config.yaml
num_hidden_layers: 13
num_key_value_heads: 10
hidden_act: "swiglu"
rope_theta: 3910.0
tie_word_embeddings: false
parallel_block: false
init_std_qkv: 0.0286
weight_decay: 0.098
decay_fraction: 1.0
doc_mask: true
dataset: "wikipedia_en"
Each number is 500 + 50 x the weight over the matrix's rms, rounded and kept within 0 to 999. Layers, rows and columns count from 0. Numbers have three digits each.

# layer 4 attention query, 320x320, rms 0.127, rows 173-319, columns 160-239
487472420524453462453532504482568463493489481468556410544484467586487550456504442467614542592535480593361511513538516506426419501581531460545514392446479471580488406589442475528484485526542513604552465468499429568495486441522550487505475562
475538553490453491548529428426522554406514552522571484551513498515436380509494575423478502550411515487543540535588515497513483493472398558548524427543517580593542513465470454490514443537546543433437475550540511489552525608511486494448657523
492562411410589486494488454506480468588423478552489497521530446462467513504672461506487454482593440466554478503436437418479520476434480508473504503370496516473542541492588492416519540519404568534439486496442475588413480372518548425508489522
513557497463556606490507561521562509595466561526539453608514424482511499587588453553427465522499493367458489548472620455500481535455563575583482539443491528439541517525542394465479623514483519549506518428418510553428529429487465458539481463
582461554502418501542499448599551582486544459492471420449450552510547543469449602416505617482547474523493452546498581460517558460486556522490535503504528460469538533492514402496485511507542554466533615458500497553458569502471459494537479514
377386581487525517472609442489534502546489494549322404460432533548551555520455493434454557532437574510505530536439515417506520470497469515433445481440492526484405512425431469536457431459469535513536497549513455510551534505578491470572480426
525560540435535493513577485513457480517452459480495479612612473406408542620476527484430560540478475424502556407464581503508476536649487510443470439474540457422555506478578404461520530564494486497489540527455578468516482474497564497470534483
444419482481561519490529500560520551516500562444429442438445558493582443548552495478482503518463519557465502561550576472478516547446589590558441443482469563412475427458567539536475551525434476515469531446437579472556511501444525499589576498
485409610491425507458406433564533563486562571531442477396447493445567457427544509490517497525541491555536562480457536533494489467500550551486515554550506424482494545490439496528511534469475558474538563513487546448490429492512572524450551548
565505508494462475493503545585491452480431465455543506531600501616477506451507440466443413476501448518493460589589527447508515510464519507472450463534594467551503428410512432494539454425445503520504465495467474436490541471526457477488564561
450564518475534528540453575456534541574473447523521484635577435493440464581503469554510539502476466501530475552414518485431480577550554574503497453414534482538435468429554516397476467472394560477601491519552512482450541423446599531517574508
593380440497404518511476540493491559454541558459500422494529426515489500459545498501487504460509442510480569549449506480438468530463548537468439476544476520566504498560429576460548442512515479556565450548523525579462495545506532524444528559
560543513441622478506484487508462538465491514501517599541464431514547515466464478575430419512428419575602545502486524466518529462468406527506459500558580508493501458535517527508481457520447386482579503508497525485371456504457397493592498505
517556575479535504504569482452519496542513499536516463520459446574562532501474448474550509512515533550457499461490476490511499583590509404550536502497489496563509501481491540454457454439514528452434487547488536505487497492449497454571550539
573589538446460487446481564352541574481457427404554463503463465534492433490439496438521547555479468555541439506540513532573525535530462383429511478563446457473597469484450524514505519521564432463469516592521490545515422527432386582403464571
502456525461528480536601547468468456557526492456476498496523514414469446504476506526530523417474459547520541497514552561467554554424545474617510448565572458438579463460437505497450490580523447526546523516428561538505540553522505482546514584
496608507503424538508582613503538481477507479497524512446481531502440502525495459448563521516455397499457608572554605515431562534407487464496393489497472512446504541607435615539526523607568494473499456539463537587521535523546499475504474502
470453572466470503395460489541577506467505572469460537420524511502448568508416510444472385642395562487478441531424501512499495539502525476636443594514456520518413446570491449620467483414602523509583397502584531576604428467562518584539486487
570603457485530478567492487501485472447542519511489513595403466438490487512414554423545528504476403650415532485594601494558499515487448556448449395505505584450536526537500451482490517493528533512547573457425478467443544636444550497532445502
511429562476606525565533564552483356544537513596468537503551497485511570580508498606549590556514479394450485447508539509521488430537563510492468528475476527399507569575438440516526493505456431508372514476476601505445544419544541524563452483
526574548516478541491467487458500531488521439482436522549466472557507441484449412440533506428483536499589459492488427411516466536497549484539467472516555502536465588489528509523529465472551519502520576507490562526496489509575483524469552498
505403396528558470498595572521439429499621646498477532524557440525521456492547479553479440479492555501521403489544541561483434516558536485498470545505479529523459504481464448510483540403463504491476492546509468514398549530537472459514483552
489440411517549529545476447434506455497538460474475578546464489447497449542524454501551530528553500537520481455584553474480557533499582389522495469506527532503529535533517446486595580545481483499461522423527478475446597525529478439564517535
475489479537514513452567571517415471537437450452556458505470468456453352540497536518551537510495442417481498489535453473533493492489553516518489484426517545550533395450477536499431474491461512585473549489458517513388478416460489465584573499
506509518388449578411517415538446511391471467491471517499452496535453446504572537456514472396523506505456508458470606454515513464505507532530550479483454470558556468567483513522524448533537587424528440597496396473529536401424554449475530394
548532512442480533460563459473499516412513501572498588492523467582456516538448575442549584556523511500537485508517451587475540521560517477505430591553550587452454495458503444510463515403545517511540505581521504456562411557524435466521483481
498536510521506484484404410506559595499509493494517539410557533539490555400410459405503464526448553486549484553491484456478515480498536540390412489537552466552450536522472553567553485457550531443532482466630444527512412498471506486443565534
539604520511473533505524488552423530519456443499572551497472466495411439479549492400466420520441411472504537491463499525486441450581479422487495453500531465565503497554519580536503464491533592490518479487547505444584510460467452527445499398
510483475470503423452470474462439522514563462505529557614440535558433454495522458526496543433449548539521519485494405459576433436474480565482493570505505460514502551434568510425461529409519459397475548505444520597519554456505539549595585520
555482466442531509546575448482496519460507420445420496610484564492470414486397527532457518470451511429538543521459470435535506461432485539484507469461482457500449564558567394510543585457440479461493510523547565476496500510465447447476563513
555472467470517514493461481504476525517582480477490473441504542530491534509447425495504497497440548503566531525501448521510530542524520504459476492573556530425454470434420578548474487432564436483474470510500526642435413501430515523445542525
477468395473668554508554387539511414420393499498514466441407366506453484565536612549524515574376528420472415506489588492477650501518534541438457442462631568504522468482454392508474508484453400538462559589423482533382491543525556511448483507
531516500535594456508482587491505548480488494427515542530490514550509493507573545439429521454524415523463492409560483445494509524593577442515532478559500520573468485536548619481407518521438419513504510493468510470392530504501484475494464494
444433502593620502458533475439549428525467468512532457504471491477606463552611471516488556523482484464482495544571527538491547577495520540514536513497562471491452573481477536458545540542500508546444600433504463594487478479518455510538483516
514461480446581398495522433441416440491478414574596421428426542388507536506542447516467523577454441433503429477498458427479491468476596490455472444564475532482471506460527510420549427493393627568417522538502512537462483557513490531537506509
481532537418546553513453560420482530571467529465475541448585520488454633498459524490514441513497533486498494593505556529513490437585480508542494477485525556483511532419513467555493526537439547424459419534574553537486429522495467579446524466
544507468507485376456444507559479465465555489517419561501465424474533528482496604482487520526466498511443515515511500496485554544543531539472462498454500463494434497492430535426597500473543494485548517516403436530436490529519478487493517484
499474509506409502609445520519463485526583425306458548490544567545507496425453451471607522437438551537575552457567531490433516567515532512546500516564529598443386453438588526519400480568554473476488408553507547556426438482598511486537412474
488550461455481484486455523576541547479506479595468443565482505537464490514493563444494565528466447469533503493433488527539479508473460446518444488532558545455494542496455574372577456482498479496512404418464485471453509475486591459515545491
481505462487505474468501518581485486491532509449443464522477514520462510562534478538476491439473541502509526474408458555480505543512521547452518568538488553409489469459541542446469449535419450527511516445483540479486562480507542530502540528
519419488497501478489519476409534493435455514452449520559574555567474501460506545495486496524549497517490517480508558527452474494471541453488464487479475543534602551503638528587529590510570490500428555408453483476519452531508593517483554491
434533501533407460514522495412559539546501543552549484468468393422600450519524401564492532544457533547511448385605514589552473472530515516508518549489549522441600529482452504534544523506486465475471591489487542484569402510554517546537595484
521385520508551431537611463493542527330528500441495484496542465551504454541513548501465477485460543582553454526476460503449535463489562601479579567453521459482503463432547363513536473369550461554506479492509469520476475572448481416495494516
520568544534487491523492453503467497467573542504560480521396480534505541565544592503464399534495503483499452575507472517521446470519487512522514590450443512430504520449359595523396519549461571399415490577514452511503458467391469452568422523
564509461488503462458562486540457479545450477428517529541478542503427478534441488583523501500456458479439490488562510531526511489567559487493526494483417543495493555493575594557467545520533579565535464519508476454507494475557542529514534574
423466463422538474528585510529486496534556419500509522524477449490553428490440519527559427533476521502541533500414537452453483513579449554490568502520480514570443514535467555528479477458508497483556489495577481498445533419487495500485591506
464404455394514493490512398426448540444577500431470557428433489516532440496532461504524488420512497504526397580475454470520481568515482445449547509429448572448550525507499360501451507595510424539538569377525492542403426633525501569529455584
558441480521493494568536451488498455484584493498427589440518399574484531443466538509426556505425494495438490523590516534535514563439540580491439576444517345599449467620505548588508503463535471501429529542443536518470508490466557459461545427
440492453529539503506538453515621490470488472558494543470409464448491566558493472489492542569480502481455563451486582541458531447440412572530569571578502504387533481504662401497475570458504512536521486475502578523503444632535570483480555500
432471593481555484498482455582471529535470460543515550499453503501493499532547545562554469567481497537539572537534469451558503457485445418410445505518373540503547464445530517504536528447538440532444526494460500516481446503436502456453550514
427561516527505538479439546581539457506458518495427481576532528419426512486494455532580492484522492564416495499471527526536421549464500468526516453447547408498558540516587370500457494588511475559490442529499483498565556506508566491561497431
428521535434446618384610493497474357463434442417424461445553358686680620553559485491437418642518444534663502562462548460605612548536521585468489571381575614540584529546564509499571489464540495486538552452460418372587529431509541510403667575
483529465392448462560490446498516602545498454501530529489464513516594431471547483501418540509473450470505496510523526404508563467591494543482467530460464453620489491485558527493565369421477531545467499477543550537486441471492557538488521398
460526439449540540533457490512416535470480574485579509491474511503395529516513443444484494484508532538487506609383451529543463499492553571464517445464452430553471517443482524489547473542537499475492462544531463450551517466465488404550503466
499510495509437472555542516493481503531542522477526542494467478549464476459450482495494514504506513462530510380525529564554500460483446441509545391512510513548558474486515539436463456495464546502598540477411429564414526482528587534522492537
455522488535563555421403515544477554470429529508389572592489516517484558487587532512507432547430513544540504423505427464527558464492410587544489549433532465521482544443592500412444544539586474538486533587422458546508431405528546508510631568
428528426455459603480478558479455503532374399552445476359554424525646504436463512413490517508496527457492543534530462484482505495501538552506453580477485529495568425567506475416607413567501491406547483475488482530626516471439451499464552532
443582585366518512509569539444582502510480537508477533539514535458496494524524433511498543491509476470528525469435491553504547526465500537504522429514568407458530427495489532413480519507451583469485428422476500492498514499511456609547540531
403468482495368410480449474538502459478483544525534512518559511465497429480419526441472553531446592430491457492385529465488505506487492415420439544473538539537514585524533515476559569416478649387542432539568531537445496595437532433458583441
508514507448441595507448428494527527467570538516475526589456516506432446587589506523508449527535484507443499527528507579503448537527502470565576430605441508485435525500512444517444448433558464495558490537507497443494496515484512522532436470
493530523484486392548577532480422506538576501487485460396543614486525441538498498452521518508527550498443477544487537480538508413416512545518462451431495481438549401513516515457545469596401470510467528405487516585468577576490460575499468491
445569562388534422533464502500555470527387520474521397519397535591420370492540566512594439499556543499534491504462495431474518548479444507435484484504557533538486464447522471537574529409568489482490408554518470393491359445523555504509505520
465582502470546507478481446482443550623565537532403516492567474415501562511442469443573522459516416512593474474528475507500498407489647517491487432421569522466477565571536447473532493535482493501524487479495578409488494513479591447581475541
397486528480563487482461553459495461550525549463439529523498489510565478543508439458537496512500502482549542454542498505535558581491532536482494535489492498473521408534557482453429501521554424492564552470470516455534505516493557498443525514
451486474469443493489499452487446437436532504511427520530570457455566514511435499485481452567390543554537579526494455506566539520506512548467398506437532480493410561454463527490538540535509500406545560564494497432504506503469422491521587534
478472431418524544442535481558493495463504547485451522466560440477557680431528457454470437536522508402585499510466539451510572475508508482484459576488578511500534468528608521511592461491460474497580594495462503443501501525525533542399511467
417483495376409557531534465518483453519605512531449484429440499576587463517484469567462482587510526524583571501505512459541475591543581563500504467464521529512479480564518495561543499469512549429500559504465462551507483524428405556522542496
464490567516528513511484508553523538471466516479562526468452447509527488476515493476548514370546511568442515476502507463467494493575456475459509527529453452494499554516558498458577506538493462492471469528437513478522536550517494496497486541
410444511591476505504477580519515512506486505550497514465549469493494475532454500479457514449527508434517464475510507512496469441494467489549482516554450516487520498536483454460476417513476426574557453401623542551526544479536548521511503532
429410456517489451434448392523515455438448466546461484548601418442435505459554480524463424463385499508513490514464416476472538541550451533513514540571479572562559589541543518605473571597466382524519487562442559483511453403482348532534481496
532470533492363461533491445465579502440568553531533542551440512427346515516550497545543525520605488482421489434505500485453507508461494514600497412528457472431438512496459502530531522565492460497533469534429428484467511474595571546568489511
532447491608608509526573568533455549600549512473524525486492591403515554505487434493525598444602451487446406505475467489482524447441542452494493436544494562529522411503422517533513499454476449633369451427553533543422579503582511452545436512
451495534514551433504465515442564463590514507599456568540514482470422427515502516557489450493483461486537598450492548627496383523527455458513568488463527464495455502425499476518536584506501538501449500496462509498527538526491605405554366518
587441468541496477532509477532468509446407525492562570503506476480506548424528545468471545537542520516512574477469474430559438471473540426495521489560510490617472511523494537466448422491437520442531451483514408493501455555465494558406535557
555544510518557482441497478432409512432435492430475445517471612508489467493379491524590477463380566579473379498459498520608554536525485558504578477537464444525461444507494472487551531456427450485493538471490559476493444488504525579465556499
454522408558573616453466426420433510481554537480474461486522545575544479475463490357411579551436410580557551527547467513557542586400394426426536364472380515456570503502561494494469514458554421485453503587495434645500467493426493465438549426
624517458484521492512490453442487616564499548468577508480513437457475408464478496442456532483392486567426397375519457497503457476456507410460438502507558548403552609611519429569459537523449460483542535490512517523469445483485498477533456484
527549530545474538478618550471506499501506417532472485483602559472503538506505385473627517512509465521503552424544574547446376582571469459507509528594488485432521466415578504613649544472551459445521489413552491474478441491548417549424473566
452532408552560454543501521558524444469516465591569523508449507463518521546563491487498549431504485415585528470515439542514515335522504540480389522551480592374485522473461438527558532444517547527457474514526493535566525493488427376545479484
602488454427421471448432494540568538449489520484520441523660521531558385433491492484612492579585466480458555415526459525551540497525522472424511440426516461442442459413548549507501363528579458500508545419497629443441505443555478574538462441
502573475542512480522440492529554539446519474487426506466388502473439473431528503371481472439530459434476533532425456516436516502467528512590516444479524436573496507486622422541487514471486618526468422540407531534551521477507579481538476431
456457514448496481513489386457522428473433527470498463509472584361493534614435501469555588578530458566531572514446519411427487548512422456488474557448490471519585358502522515572557431538452429422564456544509490436496426422496476497548602563
552566481444413450513508433556506500491446424483452542483442465462570564545437458514474560507456498468491556419440534483454480448512442514509520553525564480496439398469446521473472515439469432420417547425492511404500611490517469434563481505
542504417550508492493452478361602473422479454586472521576441442584428586483458541562457637488425445414545480569539496523596465472530495541546420544517487507553515617484450397427383518517488465501557523549541490493499430529421469475481453541
495555524436505435523490509524492527560430545404464499442577503469525499517497489513479489584492524520514515473498508508540476457509493497468458424523537548481539446563509521559516512501556550535469441452440476473513552479536497504394543540
470552493484529530528466477524546565492444492409588541490514486463536537548534503544455481501521536429389519486579596449484503480477551582496451524558511561514474496544530467499514478494471501503510477467496418489477457540469447493485518567
495609468451445465499473584524545509524462589436570501515565547581513412433558496390464472503464527547405555474526544420483526530484465610426456453470592541515472496553453459471553468465515552477464524485433484502488549593506449509506514500
533547405494622477516578548548477491478388472421469499529544475470517458492506508518487441544453591389490509459510331467376445567561432592528486483414567428516519535443427440543462609458489459533429465425440549474526494419479450501476484489
543481635485502508440416509446491448481554510409548530485413499513535475405428576469462439543430457450500489452477530437530546501592516512517549512591532560465501584534426424403474526500489550511536418511429404500566475465486534491504485467
526473515468458463492519491564534518512481535467492486527513556526604485445420516557516478533375507578484482602534469492492569498470454539409537501514554497445486489495540496521528391525469569594526504438557424550486587487543537497458491549
497561441501508527452564489536474560432515490536383541478495535537473439494452427497460577419474492481527454502490482529500561570551510421578633475540539503468485465511513489437532550434488518498454507565454469501495543489476489502585435462
472512424530525466427446524511513490549422448509465496555463538493451483459558455459447490537618427498528418491589569575502468557605514451472525527492418509509471475502553414545466457506476521519463538531398500507517488453500544389476420468
564429540582513473508523451498433457502541447516620481406510534534516465529432470539542582500483618539459462484486508527428495535436480411466523462512518541431602432477501504540500563444556616499522393533498564472487471508528503473419602537
446498576493503561553442494630510543550515452555462427427473507449611482434536561526378495525415400513531515528404484609472540497491568662502511556455575533473519595428463519561485484481431569494423565540490535475487539477555501563543577419
501499453470439531534479473542438543550523522489582545511512542522509443497524455518485464474559520505442566578557565438411420509533467446564559400474446476433599504553570386533532458445569536519511501484507545473438453472446533490484506484
535523527554502561467539534529388483542433453484454430539513480478574497449471523446580464516496454469485516531547499534438542463473509534435498559494445465422460528495536492508561545454575512532475541473473506505468472514542502546447580572
425558610522523546598579511544428534492546434456505500525469535481466553523462459462608472547524598488528449467336575482458529525542480463468396494522520534411550443500465560556574536485462528449361497550473494509517486508450495561462482557
464523518584480485506546468466394451567404527475456357576424433467548542580572510523525470566463488472490564548497438473489527494412601468444600529583414486437450470520454529487446488474489467515460448489462508451460486486562555570435462469
485511457461509496582551485554514605505520576565485549531506431529517521590472486473499531430509585504516579500482477460509537540472460508516496512430518473493490405443455487523508485507477444512516458607435465509459500457447398505566529426
467478559561469481420486536520519471536534465542542545497483501537520540512497547560543559548562590473485536444456519533472503493553487536477506435431489478558494548476448470495535545511483552496462539552526533513543479591491458447451507500
458511533531490481482489607573363524526535540447480511482479509501558515473625524501499491540582578612451597465592549548468446501433423570520472440530485455393494568473524453552535542573536478445490484477557452495520560438574518503425538423
479472540455512494489522482449509527475543557482446546516482465606481476521476575577551502476440530461448473414408388515519519469520420482500473507451466484522492542455435497529451558555614507497576447553491523461535457522458504498442471519
523567559552483463500517471429502518501453540611621548420490568432466558547417471461528582544432510491591536511586493645403423552476567482433521497514598511525442571570542491517484535488454565470553568501481508475518485527485449486484401439
530486538446491520577552516459434502495439383387384488435486527500524488466483503539502465494438527508553419479531507458395561541493430547435508608571493496561546479475483597502411463552523454477481496549573501468564477581471459490464569487
438553482524504474498632547542507500505444422480572513446421609518516508398408574442527510574514562496490462561462460515603487428472522534559503568543481512462471523538522331509456525489465462521527453490395456432494427458527548544572399533
502484480482433515513510488423498507546490466524467453489510557582394456527538480538471517557453479433440536561444428553584531504529578487538571560492378486490472459506494577545511437512532444521592445438472481568463514414555489549530464498
567471552430487471435571482543517508450585568643547463439469490472540437470555448419454513509438564543463424458521530538498558579518450444567497484438549510532421598548591438445534509506598460473498606589468580488465477436560470588652501493
442511542440482630444462430440515460453391403524512438436553409524555537537489449483391423535529499627428530464575626476567462483429520558472561458579468528494472579513529489524489434484541545544497503537551542478547473476491495446606544490
554505459464571569569439514453552491453487500556460515553525441461534509425458548505474494473467390558501489529569455572519514454401405497479503478555442557534559493595462522426532513495513457492448506529487504477517461437534598532511399501
556512494423521544488531510468520354459516474519587498498475487603556490473464488502494516577437428522435566514457533469518502443501489505501374572400394536475554474471439531507514532508471500451488446556568477410544489457514603538514516546
529498491425569510528417499535535580537457495470393528471560457414515506475513490498511502452588512443503558550499466456468541447513389553422543522541446444526487484413462476502556542573413501538508503483537464539516526576485481490572480396
464484524529449604545475544453566457545533587434458429423562514509428516483610524524361593554472444546473502465508587694521568484531468467537526536531480412540534451506475484508503503492571486496536456423502421444525489482526468527532496558
468556485549428422463461503479536504552509443524494554535455520472311493429406441567550512537469551452509484570580387513453563441490542482559524472568511487522473495484487436547542512467388475516431510534471418551593502525434518446482464386
503483524457449670435563580486405588523473456528476512421506490444560549470531494559557531523562515440427545442535431470480450558494421601507446445567535408529510513473495534525520513463533524474444369489546474345499444515479380526495459504
554519447531533539479540597532453554527434497507427434522483528445523563476407503442474535551522537559545468466448443554499502498459520445474520434511478473660444481566480617507487426482496546522550522591568591564504496523472473489519526481
564475562534453395475380606473474415506513537573433474482615481580567558517589503487415543468512527410468445407424461461456497568534558544435419520468537460504479513504509434528574510413472437477489546490603530535440444455437486497526486515
485550541488456464525468638456509483554557557606511508526481493621526475454589504501435514515485499497513599368466493575469535574501425488472514594596577431534529473529420391508470455459493370448507540464678447448540494552457467503386428416
481485519497403466599427556432495473496507423539426492507518493555563528463463448533408422487487548478526445525478441459387492496470525547446430473555560485561488530453486503551497503411522548472498478487556512523483504462452488524539540527
517515504482487542475483395480492538530455516578508538536471508502517479478538523497493477496486470536504533497458499541524407506528485447512517442441541519530420457494497495516526499587593537460494492431529524521537419474541441459596483551
468473535505497546489478484561578492477501545474507605505513412538503486492523496529525566467575528554470469510499529514489532519482484457506527494579485468504481470460539471480500532465455479468568519465538461442446558478509536428465469544
428586530523532526445418510630460468500530523483457485418557446384493523465533462520504545516421482487504471423553571509539555461473469480533458505547471500496493504470501425488476480429501433509511543517444491479526499485510554509475504547
506465500493497449505517493467399452496525469495570453548501492529504504551503505542506517561486511460502481450461516559555502499562477485523499479474420563512536517462523479467518499479584389499520571485547508454539490462469553523478486507
483424450495532523498471557560558504579487447504551594483518543545509481519482512492545525451472483517567525455517494531498499498520535459545424575511526648516464536443411540524503536511514449559446460529546535533434587487595476494484426525
463511505493470603491478494527516476532538459490394502571620463453581498518416547553517557494510477490435508544499574463507530538514534480630485487512449541518504517487499414530524516497515443502491523488550418490513517544537511531531465523
494531511514511491545590516570413532468558496509505429451487533477470450506561563479513610584527563529506427504505446481515479528450436581513458544556477434468550451484451466444464460560479407449552434500491551541579537516530473516430473354
551410531578493544437477424571541525547589447506495498517476490494529458546492452539517422589527465568560488507468439596431514546487445458560482539464562579475494529489455515420524466527521449598563482484542555493534532520510467512538566524
596489510489521542434517469462530464401404501520559476524499579506506531455456487434516447447511483524498437516500518507534458487553468475498520476475586494473437490421423458440523476484489530525507433542483459509448517384488494524519455496
518517377510585527464499431519484516543477483493533567522535544481486415496623554524586514513511511537395463524455462562494436507503486466478562509475553573427565503494493588499457576512506427544465564506506508464473508567501480421518492530
490491509546471535577458432527558536584475534508491545493410517555531371489524534512605563423453489485455548514515535479602401542620469440492587561533477482530476504446506455561480508522534544493489485497483504446498506541428454446470520483
531511518599451440511485502481508442469481449439493558569552406513550422416442496507420535416511480431506363483398531478470490550468582449472522486428509540434429415561533421470458495410469480484540504532526501478414524466525481430539509505
514497502491508466606530510455520480532490488477537552485535539593540565479472497450486525536472464518528518512425531466494535520521523510498426467568516518548485493488436446451488487524540588510395525545507519449460513522447497521538475465
501518444493568453467521558518382552482548595470468503507490556520467442524487560521521473485434519486498526481553480517596469474532498455493494572495451513450558463469507492467478479537494401420451473537509511456555450465500502510482445444
513482428559458521483493507559630550535583496480495549467486504457536432481511534481511417474536398498479470530529550423525476455451515477503478520512506610476462419528487492563434453508544462551512456513475446461460494498488533483527479597
504556540460537479533499499403520504438490453486459445480522505505436477432529488468501540517493483474442587482490457558450416511491512579352448506483545531549453580530468556502543433473479493437483530556542486501457525485457480518508447496
516511415509444507516377480488483562503445479518472466576560556464553462406375554541420537505526485554469534532442410453448574528462519456516447502460515428481505447556452470512439417528407571435479476432438559573561473593546451568457553542
428484511567469451558541439546466525464502568471480457544580490531541449511557570497452499563583564543456446527438494606579492532493399484531492459336474495444514594532478456476504510472476432526497497422580567397544519414489499478542479498
544575569494451519485488440471509519483524471552469562560485538572513552551488507493614545575512479531501554490523552420547440531482511526472561453553550541539548529530471519546528453444566458559505474514504551483502557511479596521601481491
473520437530500478593481484500562513525510520528478530484431475566494494367440593536473533468473476442537448530482518375556522512460426529534523524542457412489511441535472544501467455543482466417419552514582500430498571506534624419481517471
513504540485485435641473509525511493445560423504493463531509431434517496484460483496509540500551487536502421616426518430488481516587517467538577385477514506488536594435498545445433463516489533484569530533572527471506557454544498579570512566
496449483418515468562490513505412448609543540512413507446537458502533497543521389527578464453563499405378471472543492445509473444585608512491496568428565516491555487619494506489525426481504577469549441501480497463442523502497524490541599577
522451470469489459478520562518474535465453471461542459534494511503429526502545491507425522465495480470511522464536474468452466573573449542563532422492546566451488490470468492552466575451410487526492553489526493529565553488446515493465527447
475506522416445505520509579481482405512508439517446407471436501541559523445516561606504550490515514475461522482542477486538501478399457571540549560499565467451619493488466411463526513539496458432487552450461614461474514500519496499545385472
568532464502501416477478550509437533529436440545520514377500488538539470547504526413519515563588612472513482497427501460501425525498429535409514518456465422501464489444472546524476525480475503393506455498501511454508477516494481453555569595
513489412474481611560493472502392481503528508415460518513499539520534510528516526525449569428409475491474500528567488477442570448485485525459476552534391514465495436525602473616499451566417601446505409588584449514515459499491436474552510429
474511618449522476497467526474486560551548516391539523389476548497481507458457545440536503538595570579569520499493527483527408518493509456490457571481539503493545408465528450450549552536605477457488460485485453450527440464503538523473474461
506501370500461360539533495524480604460526568467508470413471484620521495430477463497492511575548545506516492527523550588528614476532496525510474507548407561574478459526614487525514524465505527591418549473483495524528550465537486522577550532
448510548493454472495519520506474472529467506492455545542522574468493564515510537398468467465496500603498551533514516548427549541526535512518478426513492543480474465560505499582541627531481479459474478481514482494549468503500496584406476491